python train.py --positions="learned" --attn_scale=0.125 --init_std_up=0.0524 --weight_decay=0.04 --grad_clip=1.0 --final_lr_fraction=0.0 --seq_len=768
Each number is 128 + 32 x the weight over the matrix's rms, rounded and kept within 0 to 255. Layers, rows and columns count from 0.

# layer 7 MLP down, 128x320, rms 0.22, rows 0-42, columns 160-319
[[124  63 148 171 128 141 142 127 169 149 164 106 159 145  82  89 120  83 160  82 122 147 107 145 136 208 172 102  81 147 126 117  74 102 145 117 149 183 142 105 187  78 160 131 129  94 112 152  93 120 131 109 101 132 114 140 119  99 170 110 178 107 149  69  95 158 104 168 158 177  99 147 119 169 160 106 140 146 135 121  74 175  80 203 132  92  69 162 159  70 115 159 177 157 141 100 138 124 134  91  88 150 141 172 110 162 125 157 104 121  67 121 134 157 165 100 116 159 121 166 100 136 102 122 111 129  91  54 139  99  98  83 103 114 143 107 185 136 115 177 152  86 123  79 149 120 103 114 124 159  79 113 118 131 116 126  76 143  77 165]
 [ 96 148 155 111 106  71 110 203 155 128 131 135 180 146 120 129 155 117  87 182  98 111 113 169 142 129 138 165 129 125 124 143 107 136 116 130  83 164 101 122  61 122 145 191 135 145 190 111 121 106  95 132 138  82 138 138  89  99 167 116 187 115 200  73 140 117 117  75 132  91  95 120 101 161 132 115 166 122  72 111 108 134 171 201 154  93 174  70 105 145 147 136 142 124 185 150 174 110  91 112 171  99 116 111 121 101 129 146 155 158 135 146 150 103 120 150 107 157 181 192 115 149  87 123 164 128  90 164 126 120 157  40  93 130 107 142  87 145 135  48 162 132 167 123 131 116 124 140 130 122 129  48 141 174 143  99 105 155 116 133]
 [105 163  70 133  97  60 137  72 118 127 107 138 124 214 134 121 131 175 117 143 138  86 156 170 107  98 159 170 136 145  90 126 139 153 134 128  89 135  85  80 181 120  98 127  99  80 125 173  75 126 167 114 168 145  98 159 140 160 128 123 105 131 135 169 166 138 160  90 160 100  74 126 114 111 124  79 106 125 186 107 156 149 100 114 146 121 136 104 146 106 105 158 142 126 104  55  96 131 157 110 117 111 155 168 159 155  98 134 158 147 149 147  92  53 142  67 115 144 145 130 113 124  81  85 143 122 165 176 108 128 131  96 117 112  78 134 108 151 127 138  95 120 150 137 178 169 142  95 135 127 116  85 194 104 103  56 146 128 129 124]
 [120  95 128  78 128 108 155 113 103 131 139 129 115 148 169 157 143 172 132 200 108 126 165 168 114  78  87  98 113 128 134 126 116 180  99  97 167  84  98  91 119  94 127 148 131 161  84 141 138  68 154 147  71 137 117 129 145 183  81 132 141 107  77 160 132 100 184  94 128 153  98  98  81 119 169 141  73  93 129 157 140 111 154 134 178 114 156 148 107  88 125 144 118 156 148 130 163 154 164 131 120 132 112 152 107  94 132 161 109 170 109 213 131  97  77 125 115 165 172 129 133 101  99 138 192 152 137 136 147 133 187  98 101  99 117 139 142 147 128  67 123 135  74 108 134  77 110 156  65 184 135  58 142 104  92 118 115 117 151 194]
 [148 110 159  83  76 163 159 134 141 116 117 112 121 111  97 123 117 121 136 125  16 132 133 124 103 164  80 143 171 160  93  78 168  92  80 176  90 124  90  75 137 129 121 135 129 138 139 165 101 149 130  80 100  92 192 116 127 154  69 113 127 114 184 154 153 154  95 161 115 123 145 180 162 138  82 152 127 125 111  93 134 117 125 173 118 126 181  72 129 148 105 152  93  44 110 153 116 103 105 135  99 185 159 189 131  91 154 119 123  74 132  95 149 100 142 138 115 163 103 155 132  34 121 132 152 104 153 112 164 132  68 116 132 181 130 123 139 144 152  74 121 121  79 103 140 128 166 119 118  61 111 141  94 150 138 110  94 120 130 100]
 [ 89 152 123 111 150  86  79 174 178 178  67 122 105  80 103 129  91 150  92 107 148 113  82 133  84 185 100 146 111 119 199  37 139 135  96 129 210 147 167 117 156 102 108 139  85 106 131 101 132 144  66 135 114 126  84 105  80 141 130  95 101 145  96 154 158 138 109 180 116 107 190 156 136 152 201 108 123 175  91 108 114 148 120 129  69 136 163 109 186 130 156 121  41 161 143 109 145 139 144 129 163 164 128 107 155 118 116 177 136 132 114 120 128  88 147 116  87 140 101  98 104  55 160  94 112 158  84 138 146 112 125 130 124  86 106 143 118 105  74 126 110 145 204 123 135 151 113 115  39 132 143 124  98  46 101 137 137  68  95 132]
 [ 41 104 124 151 115 143 142 139 121  45 120 133 153  94  96 123 175 146 131  80 154 112 162 103 107 127 146 118 143 148 127  64 138 145 115 103  69 113 165  75 118 137  73 101 135 157 128  97 120 141 126 152 172 146 110 117 128 104 157 141 143  90 117 110 127 168 159 161 111 176 132 114 181 101 131 167 147 180 172 120 183 139  96 146 176 103 178  68 146  97 125 104 153 167 112 144 129 129 183  84 144 133 107 189 104 117  98 156  96 119 151 117  79 133  64 122  93 124 126 150 166 101 145 177 125 105 162  89  81 137 122 101 104  95 186 134 108  82 147 146  82 134 147 126 114 135 104 148 179 137 186 106 101 127 158  61 128 166 119 136]
 [144 125 117  64 122 131  93 128 117 165 142 173  97 143  94 112 106 184 116 166 130 184 134 153 121 118 164 116 139 114 116 130 157 142 107 124 114  97 147 182 120 125 152 117 122 111 132 120  99  91  99 161 190 112 117 157 143 143 139  89 150 126  66 113 147 135 112 105 133  79 154 164 158 162  87 225 162 108 135  77 186  87 120 122 136  97 115 186 161 154 142 168 116 142 126 169 119  76 133 152  89 171 116 156 115 112  84 133 119  97  97 174 162 128 194 109 112 107  84  83 141 115 109 131  83 136 126 186 101 147 142 177 101 133 127 135 122 118 116 122 150 149  91 110 151 119  29 170 121 107 163 116 140 105 142 151 116 124 155 114]
 [169 156  79 115  81 148 137  62 120 138 153 118 144 139 116 127  99 108 207  75 101 117 150 123 201 107 124 193 102 111 164 186 116 108 178 159 109 101 105  89 170  93  90  77  89 137  66 138  92 143 104 181 169 150 143 112  90 123 125 192 158 160  88 130  80  82 143 106 152 157  98 112  77 112 126  64 153 130 131  81 184  97 114 126 122 147 139 140 140  92  84 135 139  89 107 149 117 119 133 124 165 121 172 144  74  77 118  99  77 130 146  98 128 154 102  73 154 171  96 140 155 108 162 174  74 141  95 116 102  66  88 107  91 154 141  68  93 155  77 161 118 154 148 106 161 154 175 122 130  93 103 151 122 106 141 151 164 158 126  71]
 [113 138 126  93 107 109 193 137 128 122 155 108 136 127 125 120 126  50 162 195 141 135 108  60 112 103 128 116  87 199 112 120  82  86 153 175 123 150  77 102 123 110 170 164 137  96  95 110 120 141  86 112  90 111 134 139 191 136 189 135 103 144 100 129 112  67 115 112 127 163 186 141 190 120 104 124 153 127 154 170 134 142 104 149 110  99 126 170 162 116  56 141 128 151  73 130 124 128 155 156  94 139 140  66 194 180 167  73 119 119  98 108 135 139 101 151  97 149 141  92 107 145 118 139 118 122 101 140 112 129 128 134  68 136 141 144 132 149 164 139  96  88 190 108 116  80  95 165 154 129 137 191 111  95 131  87 105 129 132 136]
 [177 131 117 129 158 143  90  31  81 104 109 124 105 147 125 107 112 113 101 113 100 108  97 109 182 185 153 152  74 143 109 126 140 180  94 180 214 121 150 158  58  52 104 164 129  96 136  68 109 138 131 103 172 155 156 177 121  88 126 160 105 111 159  74  64 139  72 101 128 164 138 121  67 122 104 201 127 118  62 149 120 110 111  82  79 104 206 210 168 179  84 161 103 134 150 161 177  65  89 123 116 110 142 135 138 163 187 147 147  82 124  82 137 110  24 133 104  60 154  69 133 135  74  88 163 153 168 122 101 117 215 127 182 158 116  83 133 127  80  98 176 139 153 157 129 115 133  97 109 117 108 116 105 166 138 101 140 158 124  57]
 [ 79  96 148 150 133 154 193 146  88  79 144 126  77 180 176 137 149 180 113 108 154 100 150  86 112  93 138 131  83 171 136 125 159 101  77 171 124 134  60 134 119 137 116  76 159 156 124 163 155 177 176  73 101  76  99  87 152 113 155 152 129 118  97 169 134 169 171 153 158 188 127 142 101 111 129 104 141 155  80 143 161 150  75 122  90 142  49 117 176  66 119 147 110 120 119 133 111 175  80 142 161 163 135 148  72  66  88  79 121 157 152  93 132 162  70  82 120 128 100  95  75 146 182  95  86 133 105 103 159 209 116 128 162 160 117 104  78 187 189 132 150 167  99 138 145  92  86 189 106 159 106  93  81 182 130 101 113 161 146 137]
 [168 134 106 119 162 118 114 124  74 151 140 105 158  84 117 173  96 141 162 130 133 130 120  92  98 116 197 121 133  91 165  54  90 140 136 173 149 127  69 129 138  77  87 101  91 178 145 112 138 176 115  79 134 124 153 126 100 105 123  73 158 132 146 108  81 132  96 135 107  93 127  92  91 155 169 136 131 115 142 167 123 108 125 115 126 104  98 120  94 112 150 113 163  64 123  68 111 109 121 149 151 119 126 135 138  89 129 125 171 144 121  94  77  72 150 119 101 128 165 102 144 139 158  96  99 111 135 147 127 141 168 136 171 143 145 157 104  76  87 138  67 133 112 147  94  90  97 100 101  52 111  56 122  59 133 141 108 133 174  95]
 [123 138 101  80 129 159 113  76 160 112 140 157 181 145 170 113 118 125 116 110 118 103 106  92  71  99 103 129  90 146 156 139 144 110 135 177 112 174 168 162 144 117 144 158 149 130 123 136 137 181 212 132 147 145 175 131  97 179 116 133  75 118 118 129 127 114 138 146 122  97 166  94 127 101 198 117 149 119 131  66 102 114 154 199 162 123 100 165 118  99 115  86 142 168 145 165 102  94 189 144  92  47 159 187 169 175 121 158 139 134  95 145  54 125 122 142 164 127 193  96  73 115 112 130 128 127 126 154  97 145  96 115  60  50 182 140 221 120 110 188 138 136 139 155 151 170 120  86  59 137 137 105 157 123 144 161 150  80 134 164]
 [161 142 111 179 144 171  86 130 139 137 121  80  89  93  97 195 216 162 115 211 116 102 185 141  92 144 131  95 133 207 157 150 123 144 132 112  94 139 193  80 127 158 174 148 145 134 122 122 137 153 126 102 125 143 139 144  50 139  77 125 140 137  94 118 114 142 140 101  73 123 202 104 140  90 131 156 182 131 124 165 161 161 105 159 153 141 120 128 160  98 164 168 120 154 167 113 142 141 153 108 125 131 110 127  89 108 104 111 129 122 125 126 131 103 131 102 198 115 123 118 165 184 106 103 160  78 127 145 171  69  74 156 148 129 139 170 177  72 163 143 118 127 149 108 173 194  95 127 121 115 188 129  87 121 149  67 110 116 125 134]
 [128  66  82 136 122 176 162 178 141 158 186 117 128 155 122 127 158 125 111 163 121 128 204 150 139 112 118 110 145 154 128  86  74 144  74 144 122 162 126 167 126 123 144 135 164 130 156 172 122 154  71 156  94  85 100 148 147 145 120 103 129  85 129 160 112 160 115 132 196 122 223 130  95 135 120  92 145 170 155  91 163 130 136 104 110 140 155  37 164  90 162 110 144 151  96 116 147 122 116 194  64 142  95 140 177 123 126 138 137 141  91  64 112 100 161 139 137 147 147 152 151  89 120  89 132 127 157  64 126 122 186 150 117 137 102  77 113 142 144 152 123 102 106 144 157 162 161  80 112 106  90 160 110 166 147 122 134 135  91 134]
 [155 175 130 137  86 134 157 148 108 122 111 119 126 121 162 168  57 157 153 155  64 165 158 117 113 157 123 121 159  73 118 170 129 105 147  23 123 122 118  52  93 126 127  86 135 161 149 128 131 140 117 153 111 148 118 162  85 117 185 138  96 128 143 129 142  73 133 115 101 153 119 123 132 159 192 109 113  95 149 106 125 114  90  62 132 101 177 156  93  95 143 138 147  83 160 105 159 160  83 110  98 207 159 118 138 139 158 159  76 135 140 161 104  84 143 131  63 131 121 147  63 116  95 146 125 128  94 154 218 110  76 185 156  86 130 148 175 101  53 150 120 140 120 140 116  94 126  55 151 135  65 156 160 138 115 120 186 212 153  93]
 [ 84 210 137 139 111  95 105 153  95 158  75 134 129 165 107 179 153 147  93 130 147 129 140 113  91  89  81  99 160  90 118 151 210  97 127 123 125 100 106 166  58 145  87 124 108 122 207 145  88 101 151  79 161 111 171 173 139 105 182 111 123 137 123 109 161  95 102  74 164 146 154 132 137 103 181  89  89 151 102  94 135  59  97  62 128 133 131 140 144 118 137 141  91 127 151 142  90  91 115 153 108 110 128 104  69 141 113 161 196 152 156 143 113 122  77  83  91 107 180  53 108 105 116 129 144  78  97 137 101 179 127 103  92 100 163 148 112 109 128  70 157 151 171 193 121  82  97  94 138 125 165 170 141 157 133 103 109 171 186 104]
 [ 94 134 121 123 168 148 137 128 167 111 104 167 113 150 213  60 103 108 155 173 150 136 193 133 197 165 197 107 107  65  94 146 103 118 137 146 140  55 160 147  77 160 151 101 139 120 172 140  90  99 207 147  90 141  97 111 154 184 150 179 119 125  85  88  88  43 154 255 139 106  84  30  59 160 198 173 180 123 120 132 116  88 120 105 138 122 109  76 114  41 147  59  90 148 135 131 132 115  94 128  92 104 169 139 191 143 148 144 106 127 112 139 151 182 140 144  72 145 122  94  69 146  86  63 159 114 149 166 137 143 116 128  57 149 154 125 113  87 145 122 152 120 159  88 138  60 150 132 137  76 140 155 150  99  93 104 115 144 106 147]
 [108 136 110 159  82  98 110 106 124 127 108 122 108 121 116 100 143 141 169 166 128 141 139 135 117 132 149  98 130 160 133  92 125 182 155  98 114 149  90 119  47 100 146 100 175 120 124 118 111 207 162 144 187  96 142 103  97 137 149 109 151 158 165 118 108 173 178 184 158 146 125 110 103  59 104 140 116 132  93 111 130 146  72 140 171 145  93 141 160 126 210  88 154 123 131  76  64  97  72  96 129 163  97 125 114  72 122 100 145 166 107  82  59 160  79 121 122  90 119  93 140 174  92 119 155 146 132 184 160 126 122 136  93 140 177 172 154 147  95 189 126 102 160  71 161 159 135 137 143 110 116 111 117 127  74 146 125  86 151  97]
 [171 104 161  99 158 155 156 111 141 140 136 123 119 126  58 120  71 162 110 152 105 134 165 124 114 133  97 194 207  97 116 118 152  81 103  96 135 137 154 146 107 131 179  95 188 149  99  73 157 118 136 137 168 102 181 144  82  96 147 107 136 136 138 123  95 136 134 118  72 142 142 146 150 130  63 130 164 198 155 108  98  97 137  95 163 132 102 129  93 127 121  71 195 108 154 134 163 131  78 117  60 119  97  82  80 156 141 128 167 145 154 164 140 136 147 224 146 129  95 174 126 133 157 121 104 145 123  83 113  97 137  73  74  74 118 111 153 140 152 133 155 204 109 189 188  88 129 152 119 102 110 140 172 159 110 170  74 188  78 111]
 [179 104 185 167 183 142 130 133 154 155  86 136 100 106 163 109 121 132 110 132 102  98 131 159 177 131 128  66 116  62 146 126 141  89  85 106 155  93 133 169 122 134 164  95 112 151 126 119 153 123  72 187 137  58 115  61 131 164 134 189 153 128 107 156 152 112  97 152 136 111 140  41 156  98 112 171 158  85  92 138 117 140 100 149 158 125 159  65 154 130 105 127 148 113  95 136 151 129 145  96  89 103 110 149  86 130 105 159 103 141 115 184 155 107 121 102 134  61 132  88 107  95 149 130 191 165 141 170 123 117 131 122  70 153 125 175 124 169  92 132 115  87 157 138 117 108 157 125 117 131 146 104 113 109 144 145  66 158  87 170]
 [168 120 134 108 133 141 135 114 100 155 160 157 126 110 110 133 150 103 200 130 139  68 155 112 188 144 112 116 131 142 119 111 101 128  98 121 125 166 122 107 111 132 190 100 154  71 116 203 125 149 147 124 123 147 146 103 125  98 113 117  99 136 136 139  65 126 177 162 108 107 166 160 120 111 112 132  54 164 111  86 105 100 150 116 158 109 119 121 164 174 111 105 117 164 143 116 195  94 147 139 139  92  84 141 171 176 145 102  80 165 174 118 150 135 161 158 116 139 100 151 176 236 121  81 169  81  94 134 165 131 164 172 117  85 161  90 100 157  76 168 110 134 112 148 137 125  86  95 128  92 154 124 130  66 151 106  97 134  94 139]
 [ 83 204 175 141 149 161 116 120 151 145 114 146 133 100  86 128  82 115 185 198 150 152 134 102 121 133 101 129  61 143 152 151 165 116  86 118  77 143  67 166 104 112 131  87 172 120  96 145 162 123 116 111 150  95 156 154 116  92 158 171 116 108 103  89 143 103  75  99 144 136 137 161 150 102 115  94 101 134 101 114  97 102 116 180 110 123  99 144 152 113 112 119 164 129  28 134 161 169 127 110 128  93 124 148 143 144 127 166 149 126 151 142 130 146 126  89 136 157  73  89 144 108  98 101  88 125 139 117  86 128 122 103 146 137 197 106 146 154  88 104 128 152 121 158 112 143 105  81 151 116 136  99 102 142 135 160  86  59  45 116]
 [ 86 125  83  69 100 115 188 142 138 126 109 164 155 119 165 184 126  63 125 129 126  99 142  81 119 146 134 131 204 128 133 119 122 115  68 141 134 157 178  94 153 110 102  90  73 141 150 144 154 116 114 108 132 173 120 148 111 132 121 116  55 101 111 103 124 142  96 112 135 108  95 124  98 122 127 113  46 112 142 172 121 132 152 151 141 121 183 136 141 118 177 161  88 156  85 149  73 120 144 152 105 114  89 139 126 139 151 173 152 162 111 140 183 169 154 145 137 135  82 140 123 187 132 135 130 105 126 144 108 151  90 110 129 158 126 211 118  55  97 156 109  94 127 129 132 101 153 128 192 175 127 155 144 110 105 101 133 117 159 140]
 [ 73  48  85  97 125  88 148  61 131 151 194  97 100 134 127 135 174  73 126 115 117 146 116 176 195 129 145  91  82  90 111 140 250 141  88  98 101 106  64 114 115 152 139 195 119 167 207  63 151 180  66 129 131 152 133 108  62 192 157 146 103 200  55 116 156 210  98 123 116 104 135  70  98  67 109 184 169 117 141 131 123 143  93 171  47 102 151 111 151 117 149 155 197  96 133 143 126 207 163 100  91 104 110 137 137  68  74 122  98 155 116  85 143 114 154  88 147 130 126 161 128  85 110  84 190 101 124 141 107 180  89  67 154 109 114 125 173 194  95 153 166 148 123 112 137 127 114 164 150  71 137 144  90 100 173 124 121 229 105 167]
 [116  97 132 121 139 138 180 141 135 106  93 151 130 101 113 159 136 139 137 124  95 106 119 144 150 125 101 106 153 146 191 147  87  99 105 142  99 169 170 126 143 157  81 176 136 139 165 158 143 142 125 155 102 139 130 129 162  86 144 162 103 152 151 121 190 134  45 121 106 113 125  98 137 154  74 106 167 115 133 125 114 155 133 133 126  88 149 115 134  80 138 138 142 108 120 169 120  82  81 130 125 114 136 148 186 111 109  85  75 101 149 105 153 115 120  95 151 114 123 103 177 159 168 135 126 179 159 131 127  95 107 137 126 125 127  76 100 127 114 139 146 157 136  88 117 128 155 142 199 231  96 174 176 128 127 141 147 100 130  94]
 [127 124 138 124  91 132 124 150 165 158 124  95 117  98 150 151 164 122 157 137 134  81 117 148 179 107 171 121  84 153  99 140 134 140 140 127  82 193 122 154 113 132 139 161 137 153 154 130 152 133 151 152 129 171  95 155  71 117  87 179 181 140 112 130  81 139 210 140  66  81  89 170 129 114  93 127  87  77  93 130 175 128 162 150 162 102 150 139 103 151 143 108 152 183 107  66  55 109  97 101 133 147 158 150 118 169  76 147  78 147 199 117  99 135 110 120 128 123 123 107 181 152  72 188 122 181 101 126 185  89 109  93 162  73 150 136 127  72 123 129 110 140 146  97 122 108 168 114 161  91 183 102 106  88 103  72 183 120 123 125]
 [157 119 120 161 125  87 134 195 150 172 186 105 137 155 123 165 141  81 117 159 118 137  93 181  66 135  70 147 134  83 130  77 182 151  84 106 178  88 158 160 145  99 143 122 115 139  96 126 121 164 194 166 137 117 182 107 133 157 124 123 133 142 134  76 158 122 151 121 220 121 109 196 140 132 148  89 105  90 135 123  77 175 112 116 112 166 177  71  86 164 104 139 146  96 144 126  95 170 141  91 221  88 136  80  96 108 116 148 100  84 189 131  99  97 187 131 123 167  99 136 142 109 171 165  76 135  33 150 133 117 162 144 148  80 111  79 105 192 172 128 185 166 155 144 164 146 128 108 147 158 129 111  83 161  68 126  99 133 119 118]
 [195 167  97 117 153 108 128 190 117 103 119 155 105 118  99  94 153 125 120 100 145  71  98 128 135  98 100 142 175 119 126 113 155 118 126 133 162 135 136 141  87 137 141 185 160 142 127 157 150 142  64  78 106 144 118 173  94 106 129 114 162 131 160 150 113 136 108 100 142 126  79 135 141 120 116 126 154 171 135 156 124  99  90 147 146 141  83 173 110 130 145  69 166  68 131 170 127 117 125 152 116 142 137 146  79 115  85 139  84 155  79 128 115 110 141 180 165 194 134  62  86  79 131 120  85 122 139 203 139  90 110 116 115 107 142 112 114 157 165 144 183  85  87  93 141 171  95 145 104 113  99 169  96 128 107 109 137  90 122 141]
 [126 126 136  96 169 146  49 224 155 137 182  88 157 178 134  76 170 124 124 142  76  63 133  97 117 134 125 181  88  74 116 145 123  88 111 149 135 144 101 118 120 189 150 118 116 117 170 120 175 107 157 149 109 131 123 105 149 165 130 115 113 175 121 170 149 133  97 108  78 201 111 113  80 140 154 103  78  89 136 125 144  88 150 178 165 133 105 131 108 162  89 124 167 120 147 136 133 137 144 177 102  61  78  79 193 118 132 183 164 128  98  91 164 130  99 136  90 133 164 134 144  92 140 130 104 114  83  91  82 236 150  90 166 112  81 118 132 132 137 116 152 159 127 145 155  70 117 170 144  90  89 118 158 160 130 147 116 213 122 139]
 [ 96 172 131  88 168 131 158 100 120 158 171  89 126 112 125 138  69 131  96 164 167 112 113 172 107 147  98 140 113 180 102 133 122  83 124 104  97 138 118 116 134  97 112 174 153 114 163 161 109 116 122  69 145 104  87 114 160 152 113 137 130 105 146 129 119 132 139 129 154 121 139 131 155 142 121 152  68 132 215 197 122 220 126 116 168  82 152 145 127 177 178  92 192 166 108 160 144 142 120  84 178 149  98 137  77 106 107 168 138 142  97 119  88 107 133 121 163 110 191 161 147 107 107 174 126 123 173 146  74 109 160 155 102 105 136 109 190 138 123  80  72  89 160  76  87  99 148 106 149 126 173  95  90 158 113 121 139 155 132 149]
 [103 124 161 152 107  59 152 114 198 157 158  94 105 115 111 130 139  93 137 157 115 112 114 142 166 160 168  84 143 134 109 196 130 100 121 144 126 151 154 137 106 162 118 138 130 120 193 176 148 132 129 117  87 112 152 149 176 123  76 148 155 143 130 144 147 124 164 163 170 126  84 156 128  87 138 116 126 145  99 111  87 106 142 119 180 115 138 121  58 146 139 135  63  77 153  83 150 108 155 128 138 140 160 104 164 170 138  81 164 126 138 137 127 182 114 158 104 199 142 129 103 111 153  66  52 128  52 186 192 108 142 114 110 105  95  70 147 114 132 177 124 144 181 168 141  79 125 117 171 146 163 196 171 182 141 139  95 119 130 151]
 [152 120 143  84  87  89 156 134 135 103 123 156 140  98 121 141 115 131 189 146 164  53 138 151 148 114 120 106 111 139  97 121 149 129 144 129 154 123 166  95 151  78  69 103 118 117 132 159  90 148 109 115 172 162 139 129 143 123 105 137  86 136  99 112 132 115 161 103 121 104 113  77 151  47 169  86 124 130 146 142  32 147 145  80 111 146 155 156  80  89 243 111 105 124 134 187 143 159  96 148 115 118 178 109 114 111 110 104 101 146 106  83 156 120 104 132 160  94 141 115 133 160 112 173 160 127 161 168 134 117 102 102  73 116 131 113 165 111 153  81 161 200 143 116 178 168 155 150 118 150 147 131 109 108 109 152 119  77 133 160]
 [122  44 102 152 164  81 131 122 112 132 169 141 124 187 108  80 102 147 106 159  83 121 137 106  82 190 143  94 120 159  54 129 128 101 175 131 130  75  92 181 138 143 127  84  90 149 111 167 132 122 164 109 119  54  80 103 175 103  48 134 105  99 159 121 115  84 189 126 126 160 113 123 120 208 163 145 139 172 185 121 121 177 140  93  51  38 167 100  97 157 200 142 174 141 148 120 136  71 198 141 129  93 113 124 177  87 126  66 133 144 108 143 104 132 113 173 116 137  73 141 198 103 142 116 132 123 170 127 160 120  85  79 104 153 162 146 118 129 157 100 197 116 103 110 164 122 158 218 107  80 168 132 100 150 112 121  94 114 157 110]
 [124 140 127 109  97 188  97 105 160 134 116 164  94  84  86 103 145 136 147  98 114 119 113 158 144 106 163 110 187 112 152 113 112 144 107 114  81 136 110 166 110 154 138 154  45 128  81 153 108 155 154 113 177 112 124 107 118 145 112 138 168 128 117 120 137  85 116 154 155 123 101 152 150 100 120 155 165  93 101  77 102  90 139 156 163 139  54 137 122 158 131 134 154 117 103 134 101 114 144 167  95 122 113 163 141  70 150 100  66  98 183 151 117  87 152 151  71 108 111  85 167 107 105 124  95 143  78  99 108 157 139 135 173  51 121 132 153 184 136 123 171 110 151 148 125  78 173 131 173  75 178 118 118 135 102 127 124 128 144 150]
 [111 118 111 105 179  89 149 140 111 126  73 101 101 137 162 105  98 155 106 141 112  77 118  87 163 128 141  74 137  70 101 152 152  94  77 103 132  64 139 199 108 150 140 128 102 132 116 173 102 173 100  78  89  78 189 164 103 166 136  76 160 117 157 109  93 203 127 163 134 147 101 116 176  75 138 102 107  39  77 130 124 137 160 171 170 123 124  84 122 155 117 104  94  90 167 149 128 135  96 133 123 152 111 115 113 179 167 133 141 186 188 135  96 147 181  91 106 208 156 130 217  96 103 162 113 119  87 101 142 154 169 102 192 177 134 117 150  84 138 138 187 164 102  69  86 146 120 113 111 150 107 139 156 130  95 122 161 144 155 155]
 [ 95 103  77 130 132  78 135 131  70  93 131 123  99 114  80 133  47 126  86 169 171 135 102  93 118 145 198 160 136 195 110 172 105 174 126 163 157 207 143 106 112  65  43  44  63 125 127 126  67 153 119 106  89  95 147 120 155 130  88 134 129 105 106 199 111 111 153 119 167 130 176 169 191  98  65 152  91 116 132 155 104 115 117 167 147 137 122 107 125 152 143 111 116 145 142  89 153  48 179 102  49 128 121 137 116 151 164 103  99 175  97 102 164 101 147 109 122 120 167  96 139 185 158  93  78 151 161 146 131 123 113 170 108  53 171 137 116  79 162 122 150  94 129 130 132 131 115 147 201 134 137 107 145 112 146 150  56 167 116 157]
 [ 50 160 122 100 120 121 148 171 122 158 128 117 130 102 128  93  89 109  69 189  80 134 151 119 132 158 112 120 146 101  95 150 132 148 134  85  75 131 130  87 118 169 135 132 167 168 128 131  99 131  90 140 131 161  92 164 140  57 144  75 124 137 163  77 165 149 160  91  89 108  99  98 159  99  83 169 127 119 134 135 134 171  83 128 128 168  47 172 159 147 149 106 123 102 178  99 117 141 142 157 180 145 180 125 129  94 121 133 197 123 119  87 142 165 108 150 131 123 151 105 149 110 123 166 132 158 111 121  52 135 137 122 125 138 167 129 137 109 126 114 127 151 142 117 133 124 159 136 158 116  99 126 163 124 116 154 167 142 151  79]
 [100  85 148 137 145 177 158 124 122 136 155 176 151  93 111 138 125 145 106 140 129  99 154 143 124 137 137 196 199  79 213 138 110 140 102 129 136 111 121 112 111 145 120  65  67 161 114  70 143 142  56 163 168 112 112 113 140 134 118  66 111 157 131 130 154 132 189 134  82 110 167 129 175  86 144 158 117 101 164  85 113  68 152 182 165 178 117 101 112 191 178 162  97 120 119  92 104 108 138  91 157  76  96 167 132 134 115 145 105 175 139 124 126 125 119 171 110  78 156 159 137 123 165 133 189 131 139 159  99 183  76 133 110 109 122 135 108 116  95 130 117 123 123 122 104 127 123 173 149 117  89 114 117  96 149 188 146  86 172 151]
 [155 100 100 202 155 151 111 120 136 188 108 153 150 102 145 157 127 120 168 105 143 148 120 159 140 156 108  84 172 196 137 112 144 126 116  89 131 116 149 106 123 125 170 108 115 147 137  81 189 211 143 101  86 108 113 159 159 126 171 126 143 174 139 163  93 135 126 106 200 136 100 146 162  73 158 116  23 167  87  97 147  73 127 152  98 134  91 158 108 130 114 138 123 111  75 148  94  89 167 140 121 100  86 145 120 165  59 110  97 145  54 103 127  90 100  87 127 132 178  92 125  86 113 117 136 172 139 115 155  78 114 134 197  53 171  80 139 208 140 159  96 136  94  91 143 164 152 157 134 111 119 120 139  83 104 153 142 150 128 152]
 [136 111 128 121 102 130 137 162 111 181 132 174  56 143 121 138 225 111 170 108 100 141 112  91  48 164 152  92 134 114 145 167 107 149 130 134 161 116 107 119 157 192 114 148 162 107 157 103 105 121 163 102 144 122 162 109 108 172 170 155 122 144 113  67 132 117 155 128 151 163  91  79 108 119  63 137 170 108 126 118  95 118 104 104 147 133 135 158 190 162 159 160  77 122 110 139 164 154 140 130 109 138 143 117 191 116 131 119 135 127 119 122 105  94 189 118 158 143 180 127 100 124 102 172 185 160 145 101  97 149 153 105 124 129 148 127 177 124 156 137 214 162 153 145 158 115 136  92  81  71 125 133 118 118 129 133  95 114 177 158]
 [ 57  99  96 144 108 120  93 141 117 142 120 134 133 177 127 114 128  80  97 149 161 111 124 112 114 158 161  78 184 166 180 156 139  77  97 155 118 100 125 103 124 166 111  94 145 121 101 132 116  97 134  71 190  63  72 126  95  94  84 150 103 156 163 122 129 147 117  83 110 183 150 148 114 104 101 102  97 162 143 114 156 101 150  96 119 147 172 169 124 134  66 163 103 161 128 103 107  93 163  70 152  90 154 121 108  99  67  67  77 121 148  78 110 130 147 162 158  91 159 114 137 142 182 119  82  93 175 153  95 137 138 115 118 138 107  93 133 109 131 177  92  57 182  78 136 115 103 126 122  58  81  81 131 130 157 150 157 170 130  92]]